Each number is 500 + 25 x the weight over its row's rms, rounded and kept within 0 to 999. Layers, rows and columns count from 0. Numbers have three digits each. The size before them is the row's rms in percent of the matrix's.

# up: layer 7 MLP up, 768x192, rms 0.0487, rows 645-658, columns 0-95
# down: layer 7 MLP down (transposed), 768x192, rms 0.0488, rows 645-658, columns 0-95
up645 095:513439461509524571462466458541463475468470486519508469507516497527498496505509479510467534453516501479485501546510517498471522489497538474499479527534496497510471505527513501518516475474518497473499484502466502498494475500489511515519518497470491447468534505494533515538506490490536502509
down645 091:493493545518516508517542500538501478515497514504492547519515492504484495506477510455485492480493499524520514566511489537499475522481521489504475460470482477490508504512505516508482532493490497488481459485586503505523446460519530498506499514517508453478507480458497474470465533539501518491
up646 103:540551470477497493477527493481513517488530482520504491487480528492495508458494566500526512492513510490445512464493540513503464512517477513554464542495484525523512462518468483518472494492491491485483505477483506540513546479479534478535486515501490539508536508516514536495473452486511502489
down646 107:516489524510470490513497493479516542530549551484470465476502527553489525514477512494537499486496516504475511461511521515503508508512448467492493520525532443555501491495504471508499450471535514505477490538505468499489499514503480509505532511502498503514403519523516498588515513523502483520
up647 102:465494487518511520489499455477449517482499575494494485506480535511502520498521518455467468530482473492507496567509502491490527519555507554512474450507496551487510498524464493484505533506479531491523498512507477473503521520479483491518482465490446466534513504536499523450539514511459493553
down647 096:507550472507479498529479499525489502541523488508537497503509476480487513504536471486515507498505535497501531495525483514535531499436450505508482542500525466463506480459549457520503499538486502489531518469480468515471479511515502513496458497518512518478496494494501526519489500482459495516
up648 100:498528505538513530548466507511506449469480474498539480485428530508509558509465523462510492475524501479531516466462481511491544486497511506536506504506528522513533502532516497519475500481533506495506522507533524494494504514479527511496562546535523502510513506488507502526477491520472472507
down648 098:505510525467549499498502500492484528495503561488462492537501495475501506543529481539465525514487535511468460504552520547533523470498494493498471501498472488483440496494514499503523538491497486527513496522510489526527507475478543486520516516445454469534492459541535568542517521471530477486
up649 093:515529509524479522556514483486487473531548500460461471459476479549532489470474417482512508526499543508511496524511507489505528491522476491523523507531526452509504505525501475518489514478477516505457485467497494467532485509478476498500496541485437496534529523502529511510522463483482469486
down649 091:468466532508522508494491511461463490498468507532526500486498491442517487512549546493487497489508487526475502500469497495484507493534493455457534534479516495503514498469470512512554472503546493499520477491518483511490492526552501493507507530466482507499481479494490510494471498500495520483
up650 104:503499483501520534536485538474511503490466531480474457516538514507481486496488473487542514433576488470509524527520536486509507493473470504508519505495541500476493476490514497502490507528498526466518468510497530509502509470481497521459476465509509500483518500496475481522477458475496460530
down650 098:500473518515528458499511478465496507455512483484481503537525461495525500501507481491516513476523474503492524507472504529525485461522510488503484548502472502478512502518478431460453469490483519478515517512481489450463509522475521489498501554426451499537457499498466487505473523483490494469
up651 095:460473509544514486521474462519483485526490504534556502492525506503518490513478498466445475434495520494481453443477503513490518468493472478496536513516463466478558508464503492485516495524506489508551489509478480501479483535480516503479514496532478508502461515497558511504502536493451516498
down651 101:485514484510486529485508464486496459468499505500486564494489508481498475460531536480510532510501518476489529502514516489483518485500490474479474542523496516502477491456541444517465508528530516524487494533567481490487540516497464516457474517516556501528506463471547485489535508469504487511
up652 102:516561474515488489526449525514530522471494504544510527478454531489459473526490511475501471487513567489478537531438492510494498507523466478511468470473492506539519497501455504500497485533476493537497503508470481493432527506503526511474533490487516466494479507505526529489522537466455505510
down652 100:474479544477530501478512491483487503493470472524469525465475479501492547521512475489542476482499485501487485527521505482530524490534514487516537511497484519472526499489492519498533463459536463470486490529486523504510461476450513506478478478520490488516532489485469491420479457480489519460
up653 109:509463492511480526486487492542487526533560549491435517531471471518539504514507513503545460522531488512531494488515499508525488496504504470500515497536510495459476504475505502530511500484492522487504482524481518484488475487476498498484543488435486472544514483504516503506500536509478516505
down653 107:532463454531490485504499488499498511529510491494454501516536536481496539515461519487512460480516515476478506491466527520500523522520536470466506513468549477511476496498505473534532506474498525486498473495492508510475511523536524475506462549516511509485503566543423525472490458547525530492
up654 100:515494555497537543483509478527471490515475489523503501484531485478488539514509505463473537511496479481478532507480475449523498479522488497514488531511506511502494523490474524471523544534544511523533495511461490511489499470498541535521506527535488527523511531498518491503494448456496467505
down654 109:515508459490535527545527520515502511483476486535463482505502522493537501462526504503445495512480491476559476520508528523492493428501518506483485508502472510514474473514457487531504488486482490548552475522502491481499495480480491493507504512497512493508493526516499524491542477501528523521
up655 108:499493556501496481496538528516479550503519495474530511474528511512520537484539484496503535501560491475517551502489525535542551509536489499536492499519508546498527511530500521517536502492590521504474500505470545550508533511494525468540506524522466509477496497525494539536510501506469490531
down655 091:537488538495528493528540486523514472457487491513484520524457472465503519477498493476519486532515524514487478478530461475484484451485516566467524512488510475500475537543496519481486503484534500502518529508531489539462516507490512511529486510492522468501529474495465467506539482479501468468
up656 105:473473444522503519476524516524505505513499493512485513525521509511497504498477521498514541482478507507490520572478498531508509505482552476543526493499474485482529500487544474520457502512505471537492504430516515545500457548533524480537517513497460457476529505545503508485526499485524508496
down656 106:500485491512502467514527480507494498466472480536468509480482476508519525575525510468508484499500495506512520499570497453514491485498534500490477510520492484480497523525502527506515508523472527472507500521527473480516531517518463501505550501448498528490475532516485507510492486504499444486
up657 103:509509488504509459469538529528497481463512454479514507511520476472544479471475489546528552507488533476516486491478492484535517467529502561491548518503486501500497506516505462462509462495496549470539485477526464517494513514462496484511489513507491484499501459552465496543472477502481498467
down657 113:492488492505465497551518520498491481520514478460527490476507488506499491491504471502477500525513542501497510504488491487502504514561488503527486477497444494527496452484529514494504513504454491502504501523517551493526503484508466528490511501470489505523505479472524520507496484470508532529
up658 102:499472470478520490509512478503544498528499508453524526495505502489531499464503551492549488496500514508508521521487541469526509478477495514516532515491507515513494520500526506546461498524482476474505519440524486483499507513479503515468470478546490485544556495464534508530514528536505502487
down658 090:487511491480459503466528511517470477484469490520491458557463494519481546536475521510502476511515520528529486506519514506513480482559547498491516519474506495468463523500458517497531473504484518495488469562527485478518498475472511481477524571516462476527484473527504500432487475501482479519